config.yaml
d_model: 384
qk_norm: false
tie_embeddings: false
init_std_up: 0.037
init_std_down: 0.0
lr_mult_o: 2.0
z_loss: 0.0001
Each number is 128 + 32 x the weight over its row's rms, rounded and kept within 0 to 255. Layers, rows and columns count from 0. The size above them is the row's rms in percent of the matrix's.

# layer 10 attention query, 384x384, rms 0.0737, rows 221-255, columns 0-95
size [102 103 110 108 105 110 109 114 109 107 108 107 110 114 110 112 109 113 116 113 111 112 111 132 114 111 109 114 108 115 112 111 108 113 108]
[[115 161 130 150 101 107 131 194 121  95 108 141 150 111 117  78 120 142  80 161 121 122 103  92 176 120  97 135 153 165 170 159 105 131 109 167 169 173  32 128  71 131 124 112 189 105  84 121 160  90 135 126 135 133 141 182 111  89 129 132  97 139 108 153 115 132 106 215 106 191 131 127  79  91 161  89 125  79 119 158 167 207 138 143 111 128 161 135 126 152 155 117  82 106 124  89]
 [ 79 120 134 144 117  63  95 139 143 115  83 182 119 112 108 171 131 136  92 142 148 131 105  80 169  41 108 101 161 171 158 195 154 138 136 120 132 114 125 128 175 146  57 129 152 117 160 141 103  76 183 127 143 125 134 153 155 119 170  87 124  96 146 171 138  96 182 118 142 138 137  76 144  99 119 157 133 128 106  81  93 114 123 127 162 140 115  77 140  97 133 115  44  99 172 105]
 [136 158 119 100 193 128 147 126 155 152 172 147 111 134 123 137 143  95 147 130 107 126 158 118 102 124 116 146 146 132 147 217 122  92 133 128 143  93 103  79 130 160  95  98 117 174  93  84 163  92 120 124 150 115 114 123 162 132  82 116 174  76  92 155 129 121 202  93 111 102 109 172 154 156 173 114 173 138 136 124 148 125 140 116 131 146 160 122 117 166 123  77  91  87  88 146]
 [ 93 172 155 154  90  95  97  92  95 185  88 126 145 150 164 182 190 166 162 100 150 131 125 116 130 111  94 106 128 139 103 143 117 154 131 143 125 142  75 153 113 129 104  84 107 114  52 197 150 131 165 174 154 134 158 125 118 106 138 193 133 122 142  22 180 120  81 173 108 152 183 157 128  83 117  82 155 136 111 140 124 168 134 183  77 177 114  89 138 138 144 164 110  78 123 170]
 [217 161 114 171 119 128 128 173 157 121 165 160 102 152 131 145 161  70  49 124 149  85 110 139 156 142  87 125  73 170 101 114 136 180 134  76 160 150 111 132 180  95 131 126 125 108 117 154  93 153 119  80 126 117 143 170  96 127 144 142 156 110 101  82  98 113  96 100 129  85 114 105 145  81 177 113 104 169  92 113 138 130  78 174 170 125 154 132 122 106 112 102 106 127 123 149]
 [141 129 128 122 160 162 108 150  88 146 136 135 132 155 100 162  99 110 182  27 126  60 187  50 148 156 157 120 139 141 148  95 130 152 103 153 137  84 144 130 155 116 133 129 168 115 126 145 159 126 137 143  87 137 173 147 164  82 109  80 108  93 189 148 135 140 129 147 110  92 130 123  94 139 119 177 145  76  78  53 135 106 132 136 157 187 147 172 122 116 164  95 176 127 172 139]
 [175 172 122  90 160 132 129 136  86 130 117  52 117 117  84 131 161 115 141  69 130 146 130 158 123 170 136  98 203 165 150 135 114 144 160  80  97 134 124 182  67 152 133 167 117 116 157 148 101 179 154 129 113 117 139 130 105 148 141  92 142  55  79 125 130 139 145  80  98 113 117 102 141 142 189 133 136  59  88 120 181  95 150 143 125 160 164 121  64 109 117 183  91 137 142 106]
 [145 115 116 111 153  65 141 127 134  95  71 100 125 145 117 124 104 125  67 138  94 129 105  93 181 156  64 174 111 107  87 208 127 109 153 102 113 158  79 109  36 125  90 162 148 120 121 136 102 112 141 117  97 111 103 170 184 164  45  97 178 171 188 138 106 117 122 140  89 162 119 119 102  85 171 132 117 143 158 138 111  98  89 142 123 145 100 162 111 102 136 104  97 182 151 124]
 [136 141  97 103 128  90 147 139 139 106 210 145 149 151 139 116 149 178  77 103  24 144 122 112 151 143 154 174 103 121 136 126  90 162 171 132  60 146 115 174  76 148 184  81 151  93 138  80 131 145 136 104  95  77  68 185 115 143 189 171 118 135  90 132 170 107 127  93 152  86 165 132 167 127 175  87 153  94 144  80 112 146 130 101  94  99 176 114 130 189 124  94 145 151 205 119]
 [115 109 156 116  84 110 125  95 139 143  87 171 111 196 182 116  98  32 155  97 119 118 103  64 137 123 142 117 162 106 123 153 184 118  74 126 143 189  87 142 171 167 101 118 130  67 147  79 133 111 128 134 159 127 139 115 152 113 105 145  93 113 204 145 108  86 183  94 167 166 109 163 139 136 123 123 128  87 177  60  91 104 134 137 113 167 125 134  85 127 123 129 187 116 136  60]
 [111 127 155  99 155 129 170 162  88 159 122 112 120 162  98 149 101 103 137 198 166  64 121 174 120 167 134 104 126  67 148  51  98 179 127 155 165 165 102  88 115 116  56  47 134 162 165 127 106 142 151 130 158  99 124 108 148 108 133 113 139 102 164  79 131 108 175 124 176 186 103 147 125  71 132 181 100 189 123 193 115  67 125 152 109  88 120 201 161  81  88 157 151  72  87  85]
 [126 155 125  77  85 133 161 127 142 131 141 115 193 135 162 143 125 160 182 133 147  91  84 153 118  91 191  57  63 107 148 102 131  81 174 128 120 194 186  57 193 117 148 123  98 138  62 171 182 134 120 142 153 135 121 177 138 152 153 109 134 161 163 149 106 177  94 156 105 179 159 183 170  88 141 166 136 136 106 162 144 167 115 112 138 117 149 184 127  72 174 122 126  76 114 145]
 [192 158  96 138 122  91 193 145 145  70 180 144 126 121  35 141 154 116 148 111 122 112  72 102 193 113 149 161 134 121 127  81  71 126  96  99 121  89 112 106 101 187 103  51 119 120  72 153 160 171 173  66 135  60 114 180 106 134  98  89 153 110 131 137 138 133 136 121 170 179 147 168  90 129  79 109 128 128  91  82 188 160 167 113 156 193  70 127 126 151 145 152 127 120  99 141]
 [179 205  89 154  81 152  38 143 185 129 164 149 168 230 131 112 156  91  89 103 167 175  91 104 159 122 132  99  90 124 133 124 101 119 114 124 135 149 128  99 156 122 138 149 113  79 138 144 111 180 134  73 164 188 116  95  96 183 177  74 116 117 127  65  82 146 140 113  76 116  78  64 146 124 155 128 105  78 112 126 116 106  86 136 103  78  74 141 133 125 138 144 147  93  72 133]
 [115 138 163 140 105  81 163 137  94  93 135 130 154 149 112 150  73 112 111 124 102 152  97 116 160  95 141  85 137  84 100 139  79 130  85 153 125 113  92 160 183 128 101  94 117 151 105 153 174 112 150 139  95 154 133 135 209 134  63 131  86 195 165 165 139 162 158 127  67 116 145 162 208 126 124 127 153 114 121 139  71 126 108 163 118 158  74 169 162 103 133 135  96  94 203 150]
 [162 158 142 141 150 111 117 128 147 173 140 209 121 161 121 116 128 115  67  99 139 116 133  96 124  88 128 156  95 156 103 169  82 169  79 151 145 169  68 124 135 115  90 101 145 135 147 114 101 104 145 168  80  95 122 112 122 123  77  70 144 155 170 126 113 112  88 121 156 178 162 152 147  67 143 143 141 127 144  84 105 140  61  55 151 165 136 119 146 150 106 171 150 183  75 191]
 [118 120 194  83 120 141 166 153 114 164 102 131  97 141  92 113  83 139 150 115  53 134  95 105 104 140  94 107 145 105 112 198 140 129 147 108 136 139  89 136 114 125  96 200 167  77 129 137 110 104 148 176 189 171 123  93 124 147  98 142 166  93 155 120 126 162 142 112 104 137 165  93 129 146 129 102 122  82 135 141 142  95 110 127  73  86 177 147 105 145 119  97 120 138 114  88]
 [169 126 139 149 165 157 144 187  66 102 112  84 138  77 136  94 156 136 134  96 142 146 154 169  95  78 118 104 105 162  91 102  84 125  63 176 192 119 169 166  92 203 116  94  84 173 147 170 145 126 174 199 153 147 163 133 125 209  27 110 160 132 174 137 128  89  98 145  66 136 104 126 151  95  87 132 156 144 124 152 138 121 137 108 131 141  33 143  94  96 137 166 114 143 126 154]
 [102 123 139 130  95 123 126 141 108 120 144 139 145 120 162 133 150  99 148  97 136 122 103  98 122 157 101  62 135 106 138 135  93 147 131  90 126 138 156 165  61 180 101 142 142  86 188 123 148 124 107 155 137  83 116 149 111 132 103  89 139 139  83 107 103 198 143 102 113 122  95 160 177  91 132  85 149 226 129 105  64  96 109 119 121 152 144 144 101 145 141 109 144 130 166  98]
 [153 140 159 104 138 131 120 149 126 122 123  43 163  55 115 163 133 124 139 108 180 136 131 173 102 129 154 154 102 167 127 214 129 200 201 157 136 159 146 163 142  89 135 129 126 125 131 199  94 126  62 165 161 116 175 160 166 103 113 130 119 148 170 164 164 140 146 107 144 140 115 123 141  95 105 143  80 117  98 131 157  98 163 144 151 110 119 119 152 146 129 142 128 175 167  80]
 [144  95  81 212 125 156 123 144 163 113 116 152 105 141 108 137 152 139 126 128 214 118  80 180 117 144 153 134 121 143 164  86 124  57 139 120 153  97  88 134 130 121 145 146 125 172 147 129  76 150 240 132 181 106 126 110 160 143  92 109  99 183 162 157 148 130 114 183 216 134 132  98 203 102 170 189 117 149 180 158 107 105 115  78  64 146 101 118 108 101 124 144 137 102 124 153]
 [203 144 163 194 179 117 130 123 124 165 152  94 186 114 170 116 125 121 148 100 127 122  76 130 119 164 125 107 118 151 102 112  58 120 140 110 148 140 112 143 104 179 148 149 128 113 125 156 167 147 128 186 114 137  65 130  74 149 117 104  97  66 125 169 105 150 127 127 137 130 213 172  39  96 132 123 173 114 158 142 105 134 121 116 122 143 185 123 186 115  81  96 118 126 123 105]
 [118 185 173 122 119 105 150 141  99 171 181 137 131 167  81 112  72  87  74 114  91 155  99  89 108 115  99 150 107 132  82 112  93 121 144 150 111 136 168  93 121 155 137 102  91 151 118  82 158 165  80 139 183  90 112 108 156 146 136  99 206 135  85 115  94  55 150  70 165 143 141 172 118  89 115 144 119 103 156 141 165 126 172 135 134 176 168 140 114 106 127 140  88 111  96 152]
 [175 104 145 191 116 101  85 137 107 169  79 158  71 142 114 113  95 130  64 163 147 167 115 134 167 149 128 170 116 171 140 201 145  91 127 136  99 101  87 139 129 126 172 137 168 169 130 103 139 107 153 113 115  79 110 132 125 104 123 104 179 182 120 132  90 154 151 151 178  98 112 148 167 128 111  83 138 134 117 159 182  90 171 153 151 158 127 102 186 153 159 116  90 114 127 113]
 [117 139 109 133 101 130 123  92 116 143 190 111 125  92 124 124 100 109  82 113 162 109 164 155 130  98 126 148 103 161 113 155 143 175 162  66 145 115  50 184 166 147  19  49 147 109 163  94  67 108 132 185  83 140 156 136 141 141 171 153 109 101 123 208 139 106 201  71 135  57 103 134 133  78 121 116 114 154  91  63 143 163 122  69 110 182 140 139 121 103 100  99 124 151 129  98]
 [123 167 106  94 103 116 141 112 129 135 124 190 124 125 111 151 125 136 203 126 129 145 158 170  82 120 154 145 169  98 108 110 166 114  77 151 198 118 173  95 105 114 151 104 151  94 157  98  73 175 151 146 143 157 123  96 152 116 165  91 121 124 109 154 106 101 125 128 103  76 187 154 148  92 106  79  90 107 124  97 146 137 113 147 118 119 135 101 149 144 172 117  68 101 147 127]
 [164 196 127 147 142 148 104  80 150 138 146 110 120 156 101 150 116 165 210 178 147 135 150 128 153 183 108 107 111 145 141  76 145 143 104  42 128 130 135  86 119 178 171 110 144 134 151 118 132 148 131 139 146 130 119 118 125 188  96 114 140 132  98 148  88  95 123 133 112 102  55 169 130 134 155 173 151 134 198  93 117 107 143 121 147 132 144 109 171 123 124  61 110 161  73 119]
 [147 181 134 121  96 117 174  86 143 141 139 141 119 117 128 178 108 131  97  99 141 114 131 148 143 119 166 172 130  90 117  96 118 118 151 156 150 140 138 141 125  99 121 135 120 129 116 125 184 134 127 112 162 183 146 114 167 161 112  83  88 132 152 123  94 127 121 144 172 106 128 153 110 180 125 101 171 155 108  99 153 149 107 132 136  79 142 133 104 168  97 154 149  93  13 123]
 [140 110 162 152 145 120 162 128 130  60 133 200 131 148 152  28 150 149 114 117 115 102 146 134 134 129  80  65 133 187 165 124 129  84  94 121 196 114 162  92 102 109 208 110 152 128 153 136 112  96 142 189  94  91  83 157 124 129 136 115 103 108 126 108 153 139 138 108 141 146 157  74 171  63  91 100 156 197  81 158 152 178 171 145 143 140  99 136 117 176 132  75 132 136  83  96]
 [113 136 107 139  72 121 142 136 128 124  41 156  88 138 118 101 162 136  98  61  37 131 103 138 162 138 166 160  73 177 120 126 112 147 152 154  61  89 154 131 117 134 157  81  92 171 106 138 115 180 117 139 124 132  91 100 113 144 117 132 140 172 120 140 139  97  61  92 136 143 123 114 152 140 113  79  75 112 104 137 141 126 142 100 122 155 143 151  96 146 178 136 178 116  86 108]
 [166  86 108  62 138 111 114  68 162 150 192 192 136 131 127 124 147 111 146 103 169  96 118 144 151 191 162 101  78 144 142  94 159 150 125  91 107  89 134 131 142 158 115 160 155 178 167 141 154 181  93 169 146 112 153 150 100 116  31 108 127 130 103  96 168 185  82 103 101  87 108 146 135 200 208 120  94  98 118 129 109 174 153 159 192 133 166  93 133 100 140 142 146  71  58 129]
 [187 173  78 160 142 184 134 134 101 134 100 117 158 110 128 127  60 138  85  90 112  88  78 102 110 155 132 108 141 117 106 114 180 153 142 118 159  60  83  99 129 170 117 117  80 166 113 117 102  73 185 143 121 108 103 104  75 131 101 155 140 151 183 139 165  96 150 147 166 187 205 125 130 100 115 125 136  79 105  86 126  99  99 149 210 166 165 107 131 167 161 153  90 164 108 106]
 [114 120 155 133 121 171 179 183  88 147 196 173 171 139 160 165 162 140 113 135 101 134 133 155 148 131 117 122 143 175 144 119 103 146 110 145  81 109 101 183 137 149 129  69  79  93  76 111  38 123 114 115 173  98 134 110 110 140 110 132 145 150  98 107 174 164 151  96 137  98  88 150 178 150 110  91 125 108 218  85 137 156  86  94 178 149 123 131 123 173 126  49 164 139  96 156]
 [179 103 119 221 134 141  94  87 135  99 153 158 127 110 107 143 116 143  78  90 121 199 164 146 113 109 133 122  93 147 122 187 159 117 149 116 168 165 121 126 157 181  99 123 104 106 138 122 126  78 112 123 164 151 120 182 101 207 162 137 128 148 186 159 160 110 215 164 166  58 160 161 131 153 103  85 110 166  93  64 140  95 207 177 102 108 171 126 148 119 110 110 106 103 148 104]
 [158 104 104 115  87 163 122  76 149 127 177 196 145 106 169 195  70 137 142 129  76 143  56 132 185 100 139  74 165 138 180 107 153  71 142 114 102 105 100 129 153 112  99 207 114 121  75 174 119 129 115 102 160 149 190 139 103 181 138 111 187  91 146 116 123 147 161 129 135 156 127 140 123 181 150 112 160 131 155 101  80 119 151 100 147 110 144  83 119 110 136 109 173 152 152 103]]
# layer 10 attention key, 384x384, rms 0.0748, rows 221-255, columns 0-95
size [105 106 107 107 107 107 113 110 105 110 105 106 109 109 106 111 108 108 109 111 108 110 110 119 105 108 104 112 106 107 108 106 105 107 103]
[[ 84  85  25 102  92  82 101 119 121 130 129 156  84 133 135 174 126 102 104 100 119  55  85 145 160 128 129  66 133  78  93  61 111 122 105 136 180 130 150 162 149 137 171 124 133 164 123  80 132 141 180 111 127 122  63 151 176 161 141 100  76  68 142 149 106 134 107 137 170 165 122  92 156 128 136 138 168 137 136 134 129 184 117 191 165 110 133 165 174 134  97  72 132  75 111 124]
 [169 167 135 109  96  97 124  96 181 140  85  97 132 160 150 108 141 143 146 152  66 165 146  82 174 158 125 160 156 101 189 158 119 165 109 101 175 157 104 161 142 132 135 186 101 132 179 191 121 132 101  86 155  74 130 110 169 129 103 113 103  86 111 117 142 146 110 104 131 155 147 122 170 108 186 170 105 167 130 105 130 111 114 154 122 106 146 142 118 106 150 122 154  89 143 176]
 [166 163 150 130 137 130 142 142  86  89 145 100 133 152  62 154 160  92 215 161 100 157 129 164 125 130 132 162 153 133  97  81 162 145 137 136 115 117 171 138 122 145 166  76 118 111 108 154  73 162 169 104  92 106 111 116 128  67  39 177 135 145 110 122  80 112  99 138 114 113 125 171 172  54 153 154  69 106 132 153 110 157 149 134 114 147 160  57 103 104 103 154 146 153  93 145]
 [177 115 148 141  98 106 110 119 123 213 171  86 175 105 158 132 194 130 105  94 129 153 168 107 216  97  96 120  80 161 144 168 134 148 120 121  68 165 139 161 115 167 119 145 182  44 121 187 108 131 121 158  50 163 110 144 107 147  77 166 105  91  44 123 130 127 104 112 167 177 136  90 151 131 135 142  95 144 184 130 157 107  88 102 103 156 167 179 109 109 143  93 109 166 150 122]
 [110 107 109 104 136 181 116 169 165 145 155 161 153  98 137 143 100 136 127 102 134 118 101  91 104 106 135 208  94 111  68  98 134  92 112  75 116 149  63 134 146  72 147 151 176  61  99 136  45  92 121  80 115 100 193 109 116 143 136 107 176  84 148 129 107 112  84 141 190  75 122 169  84 141 134 116  95 114 130  56  53 114 153 160 127 135 175  70 142 155  47  99 100  98  78 106]
 [134 121 164  77 146 207 116 103 120  99  97 160 103 173 101 122 112  91 161 116 128 116 175 147 156 112 100 128  92 118 139 109 222 101 120 127 158 123 113 159 135 102 181 120 146  55 145 117  98 145 167 147 114 135 102 153 120 139 109  87  95 185  83 117 148 136  93 145 123 122 162  73  94 153 135 196 151 147  98 177 146  94  73 133 119  93 134 127 132 109 110  77  65 108 122 159]
 [121 176 114 155 130 102 160 137 108 169  92 171 159 160  82 140 135 176 183 124 171  98  71 175 141 114 122  57 129 162  73 168 114 187 169 103 115  97  86 141 145 115 131 137  51 121 181 196 167  91  88 118 160  98 126 130 124 139 148 146 155  83 123 112 152 167 166 141 120 155 140 119  97 174 163 158 120 113 128 138 117 121 163 111 144  92 170  63  86 117  92 132  84 103 104 109]
 [111  88  94 146 159 106 156 144  93 104  64 104 109 123  65 118 189  73 115 137 142 112 112  87 117 109 148 132  54 100  97 155 105 106 118 122 151 106 188 126  82 172 139 146 142 142 118 158 105 149 111  85 125 150 105 106 176 125  85 148 111 153 106 106 137  82 144  70  87 131 118 114  53  94  93 145 135  91 132  99 167 144 180 108 117  82 104 126  76  12 120 138  73  83 150 165]
 [100 146  73 102 148 121 137 143 166 101 189 155 130 117 157 157 163 119 170  97 170 130 107 136 157 142 145 175 142 187 148 107 103 137  78 155 169  53 160 142 128 108 116 140 144  98 142 140 111 115 122 126 135 182 135 143  62  99 141 143 159 161 102 117 137 126  84 152 132  68 157  89 102 107  89 131 133  96 150  55 139 133  98 110  99 145 122 114  91 215 134 142 183 159 168 122]
 [128  98 137 108 105 134 139  18 116 154  91 156  93 121 143  74 127  75  73 141 162 104  85  82 104 123 121 146 143 121 154 155 101 101  81 103 108 103 109 205 107 105  69 123  94  70  89 193 152 130 176 186 107 105 152 132 192  80 110 152 135 144 183 120 150  99 159 137  98 113 131 114 134 156 115 157 118 101 116 136 111 159 132 179 143 128 120 110 125 139 169 209 168  74  80  69]
 [201 129 110 174 136 115 163 131  87 135 168 117  56 119 124  73  45  73 136 154 118 114  90  72 128 186 160 168 123  69 180  99 128 159 118 120 151 135  93 112 144 125 102  97 159 163 150 128 115 133  86 137 131 119 159  81 177  91 162 148 143 102 129 105 146 105 149 138 183 147  76 156 103 120 149 115 160 175 157 165 139  86 189 143 100 178 142  94 112 141 170 154 136 130 107 131]
 [169 116 138 124 112 170 138  90 102 166 110 147 133  67 193 137  65  76 138 124 105 146 109 114  83 158 108 120 102 126 160  90  86 148 162 116 100 135  93  63 129 119 107 140  76 123 188 126 143 122 106 179 135  93 105 142 113  70 114  74 160  96 110 166 120 121  55 169 137  60 120 150 126 156 184 169 143 176 117  60 142 132  68 157 108 171 134 110 198  77 171 101 183  76 124  60]
 [131  53 162  72 105  88 166 144 158 103 140 145  85  97  54 126 101 131 148 208 168  76  62 163  95 145 133 169 194 154 153 116 156  63 134 139 110 168 164 110 107 168 215 112  61 156 117 133 156 173 135 178 173 170 137 112 209  70 118 110 104 157 136 147 123 129 111 160 142 163 175 104 103 148  79 104  87 123 150  56 137 150 158 119 114 132 186 154 129 126 157 147 133 181  69 143]
 [175 145  96 103 137 145  47 109 125  83 118 125 107 216  49 139 117 134 124 146 140 100  87  99 118 138 135  89 108 140 152  75 153 121 152  76 143  95 105 143 129 124 103 138  92 113 162  96 158 122  54 106 124 116  87 105 161 117 196  98 129 177 115  93  99 135 113  87 143 107 138 104 111 119 154 136  60 176 161 148 137 112 200 109  83 144 160  98 140  97 145 115 116 122 109 148]
 [160 120 110 111 109  91 132 104 152 128 223  81 123 155 157 109  71 136 113 112 103 130 113  83 149 114 152 145 145 139 172 159 110 143  91 151 145 179 143 116 169 163 130 169 136 144 126 119 129 103 173 143 163 145 102 102 144 165  66 110 126  58 123 131 117  76 144 150 137 111  85 108 156 178  68 107 154 165 120 154 120  75 119 108 154 132 155 168 130 106 144 169 101 126 148 140]
 [121 146 154 117 115  84 156 129 131 109 183 183 127 130 168  97  79 152 154 139 107 149 150 147 133 118 148 101 131  99 152 108 108 105 158 113 129 154 124 178 155 140 112  64 183 151 119  66 136 171 111 164 137 129  71 121 103  84 104 156 107 117 204 103 176  82  89 155 110 168 122 192 116 112  97 125 117 149 200 105 123 118  95  98 137 120 126 150 178 139 144  72 163 154 102 116]
 [197 137 136 143  89 164 116 160 163 153  98 162 135  81 139 115 136 188 105 123 111 137 103 116 128 131 179 129 144 179  97 118 139  92 146  63 178 183 143 126 171 121 155  75 123 112 172 118  95 139 141 135 148 102 181 138  86  73 142 148 170 135 114 157 118 141 127  89 158  85  73 128  66 116 106  79 192 108 133 233 108 133  86 118  81 160 115 151 134 109  95  97 136 178  99 121]
 [111 155 138 129 114  99 161 117  57 147  84 110 135 103  97  92 157 116 144 117  95  95 110 180 114  83 126 125 111 103 165 185 124 131 137 191 161  30 146 107  79  63  98 128 103 165  98 129 107 145 154 122 153 105 126 110 140  94 134 137  75 140 162 140 153 150  97 201 119 146 134 121 124  78 169  74 114 134 130 136 166  59 115  97 145  94 149 131  99 114 138  95 146 129  81 173]
 [147  76 170 137 148 127 125 194 104   7  84 124 153 111 177 138 144 149  61  96 105 134  99 120 122 195 142 127 123 160 127 149 100 129 162 107 170 124 141 139 138 107 158 104 122 169 118 146 155  58 146 156  91 162 115 133 100 170 155 135 136 115 112 155 145 129  92  88 122 115 176 112  74 195 127  52 142 150 106 140 122 127 121 129 168 150 134 138 174 155 133 132  78 140 126 138]
 [161 158 180 142 125 119 122 155 150  74 103 156 115  57 153 116 128 105 143 113 149 142  95 132 131 127  84  89 123  67 121 201 122 168 137 109 126 168 166  79  95 118  92 153 133  94 137 136 100 165 205 130  80 113 142 152 149 112 173 145  99  96  87 121 176 110 102 139 148 161  79 175 102 129 131  69  85 134 123 125 163 143 115 128 104 132 183 153 164 131 112 103 132 148 183 130]
 [136  95 157 155 128 184 159 127 134  95  95 159  64  98 109 154 126 108 128  81 146  91 102 119 105 109 107  63 131  59 140 103 188 136 154 171 145  92  90  94 125 119  94 140 137 137  95  97  96 181 139 193 177  91  76 153 186  94 140 106 144 172  92 109 136 148 112 186 161 159 158 159 181 155 207 166 147 197  92 122 122 173 117  98 152 111  68 142 143 107 146 161 137 110 135 101]
 [139 149 134 175 146 148 151  87  97 111 141  46 166  86  89 144 159 106 184 115 149 107 137  73 112 149 172  64 139 147 121 131 135 188 104 130 147 187 127 124 138 126 131 163 139 108  82 108 168  78 146 159 110 177  73 130 116 165 162 147 115 138 115 112  89 127  91 125 113 100 118 191  76 118 148  91 214  95 100  95   8 154 104  88 113 175 190 112 158 152 111  96 114 104 143 121]
 [136 188 102 152 145  93  88 168 157 131 107 153 141  83  52 117 108 123 113 146 103  73 106  80 121 148  68 138  89 114 144 150 160 127 102 155 210  88 140 187 122 164  95 146 188 152 196 108 176 135  95 158 149  44 146 110 116 124 133  33 181 127 134  93  84 111  86  91  99 154 119 161 140 114  56 141 147  91  84 155 115  88 156  92 103 136 198 184 158 170 125 111  73 120 148 142]
 [ 82 125 153 141 116 115 113 108  77 113  20 156 170 111 194  56 117 161  76 108 146 115 109 133  86  95 177 117 113 108  85 100 130 154 194 136  98 134 149 155 163 110 169 148  99  93  66 139 107 143  82 186  81 105 136 171 109 105 192 118 143 117  71 125 127 136 159  79 112 117 111  99 124 125  74 154 121 164 103 143 112  81  92 114 130 110 131 146 130 109 145 169 120 149 127 153]
 [119  97 171 114 137 165 104 132 114 114 162 109 118 168 136 162 114 150 105 111 131 133 159 152 162 133 108  98 167  91 168  88  89 103 121 100 106 132 119 130 178 126 146  73 200 124 120 115 143 151 153 146  98 142 164  58  72 136 198 174  88  94 134 207 130  82 171 152 168 142  88 146 174 184  69 110  92 157 153 104  75 165 168 104 127 132 143 142 173 121 134  93 120 172 126 141]
 [129 133  97 149 113 133 126 117 105 137 138 161 109 121 180 112 160 168 100 151 110 183 141 122 119  82  95 105 116 149 161  56 140 104 104 163 131 155 160  88  80 172 163 121 121 138  98 129 106 125 130 170 108 140 139 129 114  63  97 124 133  97 138 125 124 135 186 146 106 100  56 180 136 101  87 122 100  95 168 105 123 106 120 142  91 147 113  88 121 146 149 104 195  98  59 139]
 [234 173 171 165 180 172 104  68 134 152 135 165 116 184 111  90 135 118 155 143 130 109 108 148  45 213 143 129 172 129 193 120  95 151 102 132 128 106 121 123 104 146 130 143  83  89 158 105 131 119 163  96 122 114 110 148 102 113  76 112  58 161 146 100 115 190 128 144  71 138 118 149 109 162 108 130 169 111 144 131 107  73 172 149 156 107  84 130 121 141 123 189 131 125 112 160]
 [123 149 124 125 137 136 151 162 146 147 164 178 164 165 115 161  92 137 135 164  48 148 152 121 172 131 142 123 142  63 115 129 122  44 152 135 125 133 122 136 126 121 131 148 105 181 101 138 112 130 149 152  64 108 192 108  83 149 100  84 125  76 124 148  91 120  88 108 135 128 139 104 109 192 129 103 218  98 134 121 138 161 136 129 136 133  89 152 112 115 112 133 112  83  65 125]
 [109 109 166 128 176  79 121 145 130 135  94 111 193 115 143 101 133 168 110 150 165 130 135 154 129 162 106 122 165 121 121 176 103 108 116 127 148 156 103 115 115 132  96  89 113 134 127  64 140 112  84 146  98  84 187 157 134 132 134  80  94 146  47 100 165 130 134 112 138 126 112 128 161  79 120 162 190 144 168 108 158 105 138  94 147 129 113 113 123  86 114  70 142  89 167 195]
 [163 171 152 102 139 128 124 132 145 179 125 197  97  88 148 114  70 119  80 112 128 115 140 102 128 121 147 103 127 159 129 153 131  94 177 173 164 149 162 118 124  81 129 119 118 119 167  83  68 149  93 103 135 101 139 104 129 174  55 169 103 154  97 157  88 135  41 109 116 134 138  93 121 171 108  87  84 119 183 125 173  56 165 154 180 103 169  95  84 227 124 117 161 132 110 189]
 [138 133 110  72 123 135  51  51  96 124 132 209 105 106 115 160 160 139 106 121 111 110 145 141 122 133 121 154 120 132 113  88 146 127 132  93  71 120  92  92  81 160 114 160 150 139 113 134 148 144 146 166 102  92 110 146 154 113 119  65 104 134  87  46 118 114 144 108 123 158 195 156  70 193 143 131 142 104 112 142  75 134 107 144  96 110 153 130  75 137 138  83 104 125 140 134]
 [141 135 118 130 120 174 158 158 104 164  56 131 149 107 178 118 112 103  94 120 158  84  77 155 176 175  98 105 119 109 107 108 106 117 108 139  82 133 144 145 149 106 165 175 148 104  89 132 137  90 100 126 148 117 119 118 175 167 122 116 154 143 117  88 175  78 122 164 119 124 164 138 126 167 111 132 110 103 110 153  90 127 175 150 165 140 123 128 117 160 180 100 140 148 142 163]
 [ 98 134 187  99  96  87  95  88 123 119 160 203  93 164 156 119 107 161  82 148 171 155 172 117 109 151 115 124 140  92 139  72 138 204 164 114 143 152 108 166  89 107 141 189  79  93 142 153  76 127  91 113 165 109 128  85 107 121 111 143 158 126 116  93 134 137 144 118 170 184 133  80 113  91 150 126 107  96 153  94 145 114 110  86  84  82 122 101  93 133  77 109 216  83 148 147]
 [125 110 126 111 110 158 123 104 128  83 142 127 159  86  99 202  39 183 158  91 108 206 172  76 116 108 126 113 123 115 120  57 130 154 142 157 106 165 165  76 160  96  83 153 106 121  93  96 108 133 156 131  91 143 154 129  77 130 133  61 128 129 117 166  79 135 132 138 112 120 109 114 172 116 130 117  80 121 113 162 186 102 150  18 129 144 124 169  89 108 169  82 164 151 104 130]
 [120  64 149 143 153 101  73 120 115 163  99 158  99 127  79 171 114 144 124 191 116 134  99 132 103 199 171 126 166 131 119 112 146 142 142 159  89 147 155 144 167 116 207 140 156  80 133 108 152 154 144 103 171 159 147 126 116 149  99 140 158 116 163 128 148 112 113 116 155 111 147 177 113 182 135 135 148 127 120 136  95 131 120  86 128 119 148 106 125 141 107 127 167 126  83 145]]
# layer 10 attention value, 384x384, rms 0.103, rows 128, columns 0-95
size [ 95]
[[123 108 124 207 105 168 128 129 106 138 163 144 175 170 169 147 149 102 143 106 136 136 155  53 109 137 113  99 109  96 122 125  80 165 157  78 105  96 131 100 213  98 105  71 129 117 130 100 126 174  78 125 109  76 115 135 121 123 135 132 147 146  74 128 171 103 125 136 107  94 116 128 115 132 126 110 169 155 113 134 129 152 168 116 137 175  87 127 148  95 134 111 132  93 138 123]]
# layer 10 attention output (transposed), 384x384, rms 0.176, rows 128, columns 0-95
size [ 96]
[[144 124  94 100 131 130 174 115 141 136 133 151 126 128  78 131  95 111 107 120  65 178 118 166 158 147 142 110 155 131 115 171 147 120 145 154 198 134 150 134  70 116  98 170  87 179 131  88 136 152  99 111 104 181 130 149 145 113 178 151 131 126  96  99 108  91 123 120  73 124 117 105 132 109  96 157 134 136 199 125  61  99 127 136 121 163 166  98 171 135 120 136 158 102 123 120]]